Part of a small language model's weights: MLP 256 ReGLU, 144M tokens.
Each number is 200 + 30 x the weight over its row's rms, rounded and kept within 0 to 999. Layers, rows and columns count from 0. The size before them is the row's rms in percent of the matrix's.

# layer 2 MLP up, 256x128, rms 0.143, rows 88-96, columns 0-127
092,208,191,173,213,199,171,224,214,140,268,203,208,169,197,198,227,186,170,220,179,230,208,223,214,167,180,230,191,202,201,170,215,176,222,225,173,154,217,256,195,199,217,198,239,129,150,184,193,177,219,173,224,186,196,215,172,162,263,168,208,278,196,229,197,212,222,178,185,249,213,197,251,226,161,197,182,244,236,183,163,155,181,175,214,242,208,184,181,208,190,245,226,155,225,179,176,223,248,235,203,191,216,282,183,210,193,188,197,202,212,152,180,177,148,244,189,195,249,162,210,218,134,182,155,246,168,209,212
113,192,195,194,170,212,179,238,180,181,182,201,169,166,161,164,238,216,224,226,201,213,159,181,154,265,199,181,200,206,215,206,231,188,163,208,134,208,179,249,179,220,253,196,212,216,168,127,213,216,212,201,246,188,166,182,181,206,195,227,222,209,259,199,190,221,224,222,212,198,246,209,240,212,170,151,214,196,186,176,210,233,200,188,219,223,154,199,262,159,150,209,234,155,216,241,244,207,228,205,180,171,141,167,203,225,185,166,153,149,170,162,207,220,186,215,144,213,166,206,207,234,165,205,232,255,196,261,140
096,145,231,225,164,166,165,211,187,197,216,230,156,195,180,195,264,276,212,166,217,205,261,224,227,213,195,199,220,128,200,178,204,230,184,212,174,191,190,181,172,183,166,177,230,165,227,194,216,211,236,183,200,184,166,193,187,155,198,220,249,193,214,183,157,167,175,208,173,156,248,183,185,231,132,213,214,148,207,188,168,210,229,155,211,194,183,233,206,220,150,220,235,162,186,230,232,252,174,181,180,225,221,215,278,254,189,179,213,186,204,193,208,175,177,203,218,233,241,194,181,188,242,241,142,247,225,188,158
096,209,207,188,167,156,219,130,247,241,192,201,187,200,208,201,126,263,210,205,169,199,173,168,227,258,162,190,175,229,215,185,233,184,193,168,192,189,222,173,193,171,165,177,173,171,165,223,216,212,184,212,240,185,190,212,225,241,197,200,190,150,218,194,229,191,153,208,175,177,196,241,109,214,196,241,172,164,221,171,275,219,244,225,225,200,193,169,224,185,187,230,192,240,187,213,190,164,200,206,226,251,168,211,260,220,179,199,237,169,170,211,188,231,270,193,228,170,160,160,209,214,223,239,222,146,213,181,205
084,218,149,234,227,187,220,175,215,204,175,223,238,173,218,220,215,166,270,207,188,198,158,253,198,175,239,126,206,208,146,181,202,194,194,217,246,185,142,222,214,203,225,184,163,197,225,160,201,221,144,177,239,189,169,192,181,208,195,180,177,174,155,231,218,176,201,215,213,211,219,136,235,203,292,219,235,200,219,200,159,266,136,202,198,163,163,233,254,217,237,218,161,197,252,205,210,194,191,202,190,226,186,184,217,236,200,256,166,163,209,201,192,216,208,170,182,217,227,133,232,196,183,187,219,193,218,177,180
084,230,238,189,181,191,195,196,146,199,246,151,169,153,184,198,204,177,216,220,190,220,190,206,237,197,215,191,192,201,220,182,215,170,229,137,252,183,195,219,202,241,226,238,172,159,200,190,217,119,240,261,169,222,167,218,195,240,195,207,154,239,202,154,236,182,225,180,255,246,178,213,223,233,164,150,184,248,179,203,160,195,207,224,213,179,231,188,208,205,215,178,220,210,205,200,207,187,213,230,213,192,248,200,200,189,200,136,242,187,189,201,260,196,193,224,257,156,252,222,121,148,189,240,251,224,193,184,208
112,197,221,225,121,200,243,175,156,181,207,245,174,191,204,113,202,194,132,208,190,179,197,212,142,188,166,211,240,203,241,196,216,216,253,226,226,117,143,200,176,225,208,220,187,187,187,146,198,146,198,179,184,222,168,229,234,209,198,224,188,185,240,204,261,196,222,241,200,223,233,231,205,200,189,191,227,199,202,212,180,165,232,155,204,210,207,215,175,210,218,225,244,195,228,214,119,177,191,179,224,242,175,222,182,207,165,198,214,179,179,236,165,163,179,157,246,248,228,201,192,194,172,220,186,218,173,245,221
121,198,245,162,247,185,197,178,167,191,175,188,236,201,210,201,222,204,269,166,151,157,171,166,246,198,163,261,189,163,193,192,138,192,221,205,234,230,219,202,223,146,175,152,198,182,219,195,175,195,166,207,181,163,201,283,191,222,233,136,144,206,238,201,251,212,193,185,183,213,179,179,160,187,223,233,231,208,186,181,195,228,94,188,239,226,172,172,208,220,171,232,165,220,167,165,217,196,148,201,250,200,204,229,189,208,222,238,235,193,193,222,213,205,255,207,207,187,214,197,196,185,196,181,225,189,228,192,240
093,188,228,210,216,235,216,195,175,189,208,181,187,204,208,257,191,199,220,231,194,153,260,184,121,215,212,206,185,189,166,191,180,205,182,208,225,242,197,193,163,188,181,226,136,156,182,250,192,195,162,189,202,173,198,198,221,198,211,199,212,200,165,212,236,210,180,174,174,211,232,215,193,291,236,300,173,171,250,181,207,189,175,186,245,188,217,193,262,240,156,218,213,227,216,215,192,192,216,185,216,156,119,223,211,218,189,200,212,156,158,203,175,217,221,209,230,235,135,254,197,154,204,178,195,221,164,183,154
# layer 2 MLP down (transposed), 256x128, rms 0.13, rows 88-96, columns 0-127
098,234,235,157,163,209,171,151,191,226,179,154,164,208,178,183,216,213,197,181,159,221,221,211,220,223,197,158,215,238,199,209,227,201,249,210,139,209,176,189,159,172,241,214,222,172,224,188,188,210,173,195,185,214,210,139,191,218,234,200,177,205,187,185,182,200,229,183,203,190,213,183,198,250,224,133,270,246,212,179,171,222,180,169,245,235,245,152,184,172,196,182,233,196,120,139,200,157,174,179,228,242,190,286,236,197,208,222,209,155,227,184,222,195,250,200,234,221,194,195,170,227,195,232,186,254,167,166,219
109,173,214,228,106,187,181,151,197,270,222,199,154,197,178,234,156,214,187,153,193,227,196,186,192,149,208,199,184,230,198,250,201,232,164,182,206,228,163,225,257,177,159,238,212,209,253,198,194,124,212,244,182,202,167,229,215,215,169,196,240,148,194,180,237,210,215,184,135,176,202,215,183,232,224,216,158,191,220,187,251,203,213,226,189,188,248,211,156,156,217,188,186,211,204,203,172,190,188,206,171,234,222,209,214,225,156,285,225,212,186,203,201,195,174,165,202,200,255,206,161,243,172,198,182,219,220,233,226
104,224,168,161,199,241,172,204,175,218,222,204,221,155,195,170,232,228,191,211,237,194,233,248,178,225,259,189,157,154,206,219,228,220,192,178,186,207,196,184,206,280,206,178,215,220,175,191,200,161,167,206,190,176,234,179,233,218,201,159,210,200,193,196,161,194,260,144,196,216,222,133,216,185,171,226,179,201,207,184,156,258,185,242,244,222,166,172,192,253,183,188,216,179,223,196,244,256,250,139,179,177,186,194,223,170,189,195,148,218,142,197,199,194,268,166,199,192,230,172,182,196,164,264,168,168,207,241,214
098,224,209,217,236,252,181,182,245,161,215,140,183,196,168,150,210,205,198,185,183,128,234,207,273,218,226,196,193,201,182,199,205,154,193,152,212,202,247,170,233,193,184,174,179,187,216,283,161,190,193,206,210,209,196,175,156,182,198,163,217,182,260,204,202,228,189,251,187,264,200,211,160,211,223,223,201,158,216,193,180,175,237,209,288,238,221,214,215,199,176,218,236,200,194,169,191,198,199,194,233,205,201,227,183,167,181,230,235,215,144,226,222,200,213,148,205,159,188,212,207,209,210,219,257,224,131,180,142
089,229,195,225,228,198,179,200,168,165,165,217,233,217,235,156,163,203,204,194,275,187,183,192,175,185,169,237,206,186,218,263,162,216,232,186,197,213,221,200,220,236,234,150,236,258,191,186,180,156,155,191,186,139,253,182,204,202,224,182,235,162,188,181,173,189,193,222,219,158,235,186,202,163,254,206,202,190,207,219,221,242,235,222,250,165,197,227,243,212,291,171,164,186,232,120,211,195,215,185,171,187,189,203,198,227,216,179,165,131,214,239,235,169,217,176,183,194,157,203,213,146,202,188,202,223,214,238,202
076,216,216,191,203,178,210,161,175,207,214,268,240,168,161,187,200,213,204,210,226,199,228,239,233,204,221,195,198,233,227,214,229,162,185,206,191,159,143,223,189,195,176,178,205,214,196,183,196,167,199,210,218,251,152,252,190,162,167,195,173,212,192,218,214,79,228,238,183,216,188,187,203,214,176,156,184,186,212,158,216,201,197,188,221,148,234,212,211,189,134,229,259,191,228,216,156,151,157,158,199,191,182,171,251,157,230,231,180,227,198,150,197,209,198,218,291,215,211,197,194,254,185,256,187,195,192,183,187
104,238,218,211,207,228,224,194,162,241,208,185,222,186,118,145,139,169,163,223,219,192,170,204,227,149,214,239,208,173,188,166,202,171,245,229,163,252,195,146,179,177,256,230,224,242,148,200,144,245,197,139,200,240,195,190,232,245,206,218,213,195,229,226,218,185,175,164,249,212,199,210,243,223,145,233,242,232,221,184,188,175,232,205,173,181,147,193,214,186,171,171,174,192,177,205,210,186,194,202,175,211,146,195,186,194,186,192,195,236,240,152,228,209,226,205,166,236,221,174,247,178,189,224,207,213,215,238,248
106,190,168,155,181,247,214,164,175,198,165,236,182,165,226,222,171,171,204,170,227,209,197,155,178,157,198,232,192,202,210,163,197,216,206,287,159,251,172,213,231,214,216,216,214,262,232,217,189,205,168,158,154,249,218,202,175,223,231,123,199,230,184,199,204,195,208,215,169,153,188,203,171,245,249,192,187,225,196,168,209,259,206,228,219,220,189,172,256,203,187,207,170,250,244,190,248,193,154,227,246,195,264,222,249,165,234,208,196,202,183,188,203,150,211,144,201,175,209,146,204,181,200,207,228,207,165,199,192
097,194,214,212,179,165,231,258,261,255,206,160,189,136,209,208,207,195,242,173,179,182,198,191,274,169,199,216,196,207,232,200,221,164,211,189,210,185,165,202,174,148,264,176,212,154,212,163,194,174,149,220,193,164,208,217,210,162,201,218,210,219,201,210,200,200,174,212,214,192,254,193,213,163,194,179,223,197,208,215,194,231,200,236,129,189,219,148,187,269,247,245,165,236,215,149,172,194,228,235,215,220,232,185,227,225,167,187,182,212,208,165,215,206,157,202,170,241,143,166,267,245,155,186,196,160,213,174,208
# layer 2 MLP gate, 256x128, rms 0.138, rows 89-96, columns 0-127
111,188,211,161,229,156,221,201,221,190,268,220,217,228,259,207,190,231,199,240,169,198,218,218,222,228,186,196,149,162,248,222,287,227,195,227,182,217,212,198,227,180,149,202,209,209,233,165,189,192,257,216,213,218,252,175,166,217,221,138,180,199,175,212,181,196,188,169,197,189,222,252,197,150,189,155,152,230,154,222,155,169,163,198,160,189,212,189,230,231,195,166,217,200,185,165,189,192,214,219,214,244,224,204,182,180,231,127,215,199,221,179,200,140,221,202,230,138,229,212,207,199,253,220,151,183,244,186,236
096,202,162,267,187,169,144,205,212,249,176,228,155,148,240,169,253,223,186,212,223,220,192,254,231,195,172,195,211,220,214,206,175,192,204,208,212,151,167,186,214,161,173,192,212,195,240,184,169,200,214,253,155,201,159,172,141,193,189,176,220,182,231,219,183,135,222,216,187,170,230,180,162,183,162,220,189,152,200,197,182,220,195,184,198,156,208,215,217,207,201,130,233,189,232,218,205,187,224,148,144,233,214,271,226,213,209,205,202,240,202,207,224,146,215,189,224,163,259,177,217,258,211,222,158,171,241,230,204
102,189,191,237,198,212,206,159,201,284,188,212,223,165,200,231,179,211,217,231,179,239,167,208,193,224,219,213,169,221,248,170,278,202,187,164,203,178,205,179,185,189,176,213,134,228,208,146,153,180,215,244,227,168,231,187,125,234,194,189,245,156,236,170,190,145,172,196,202,208,240,200,157,190,226,229,206,150,192,212,256,219,228,206,191,161,197,136,188,211,226,170,218,215,181,173,196,155,253,181,235,252,211,225,204,188,221,181,192,166,192,169,186,192,268,211,190,180,196,230,197,256,193,205,249,178,207,237,193
094,227,174,216,254,223,181,155,147,235,221,161,171,178,191,231,196,185,274,201,211,236,182,210,145,203,242,250,201,184,202,179,228,234,194,245,165,201,178,175,189,196,233,183,221,237,234,163,176,176,179,171,177,150,222,178,159,193,218,185,221,211,238,207,146,185,181,201,190,175,264,194,163,166,215,196,166,174,200,216,179,200,223,204,143,230,218,143,167,234,222,177,168,187,180,184,200,149,220,209,242,262,191,249,183,189,163,232,143,154,213,192,229,181,239,215,192,207,216,195,281,208,241,222,225,171,213,206,174
092,198,169,252,204,197,228,169,241,291,208,209,174,249,249,147,180,202,216,206,198,158,223,186,176,262,182,187,186,186,198,204,240,208,171,253,219,152,222,185,234,148,132,209,228,188,204,189,194,197,182,176,175,179,175,237,160,179,211,186,199,200,198,176,182,200,196,196,173,229,249,186,177,112,183,204,195,138,242,235,190,210,192,146,204,200,172,163,141,191,208,200,178,191,164,208,169,256,153,152,185,206,216,254,206,232,205,223,174,246,207,185,195,212,232,215,203,236,227,199,245,217,244,161,194,189,208,179,196
109,248,172,220,227,188,178,214,253,167,197,212,174,198,247,202,199,158,177,221,165,244,192,216,232,177,149,206,149,184,206,224,224,220,176,221,142,204,160,212,213,176,164,182,233,243,224,197,210,178,217,221,242,202,214,197,134,209,216,144,255,193,194,223,209,192,193,216,206,157,221,210,178,216,246,229,218,176,151,200,236,170,191,160,198,148,101,174,183,162,194,192,166,210,148,260,209,222,206,217,178,231,178,241,194,170,189,144,224,180,251,194,185,216,250,236,196,201,199,219,212,230,184,206,159,227,243,247,219
108,214,229,182,247,210,229,130,145,234,185,217,198,195,228,207,208,181,229,164,155,192,168,180,243,214,182,256,190,152,219,181,164,138,177,202,191,207,177,183,228,170,176,182,198,179,224,177,176,209,173,202,169,174,199,255,196,198,220,182,176,216,281,229,243,144,258,190,189,185,245,197,206,182,188,204,258,198,196,181,207,227,129,207,212,219,165,146,180,177,224,176,155,218,174,187,240,231,121,208,213,181,182,244,227,201,228,186,226,209,221,201,183,192,259,222,205,166,260,232,184,229,202,171,202,221,203,233,225
094,214,185,190,156,237,146,232,187,171,196,198,196,190,194,207,191,211,249,228,210,276,215,240,226,238,184,245,191,183,198,225,202,179,222,187,200,175,228,211,189,183,207,212,238,210,176,252,189,209,210,223,165,257,209,219,225,208,223,221,173,228,231,221,218,226,225,146,165,121,229,222,192,115,178,171,253,179,134,225,175,200,208,183,235,219,230,197,198,207,199,203,155,129,206,245,146,214,163,211,214,150,210,185,220,228,222,137,169,202,226,182,137,214,160,180,228,207,238,183,218,179,205,236,170,169,193,180,199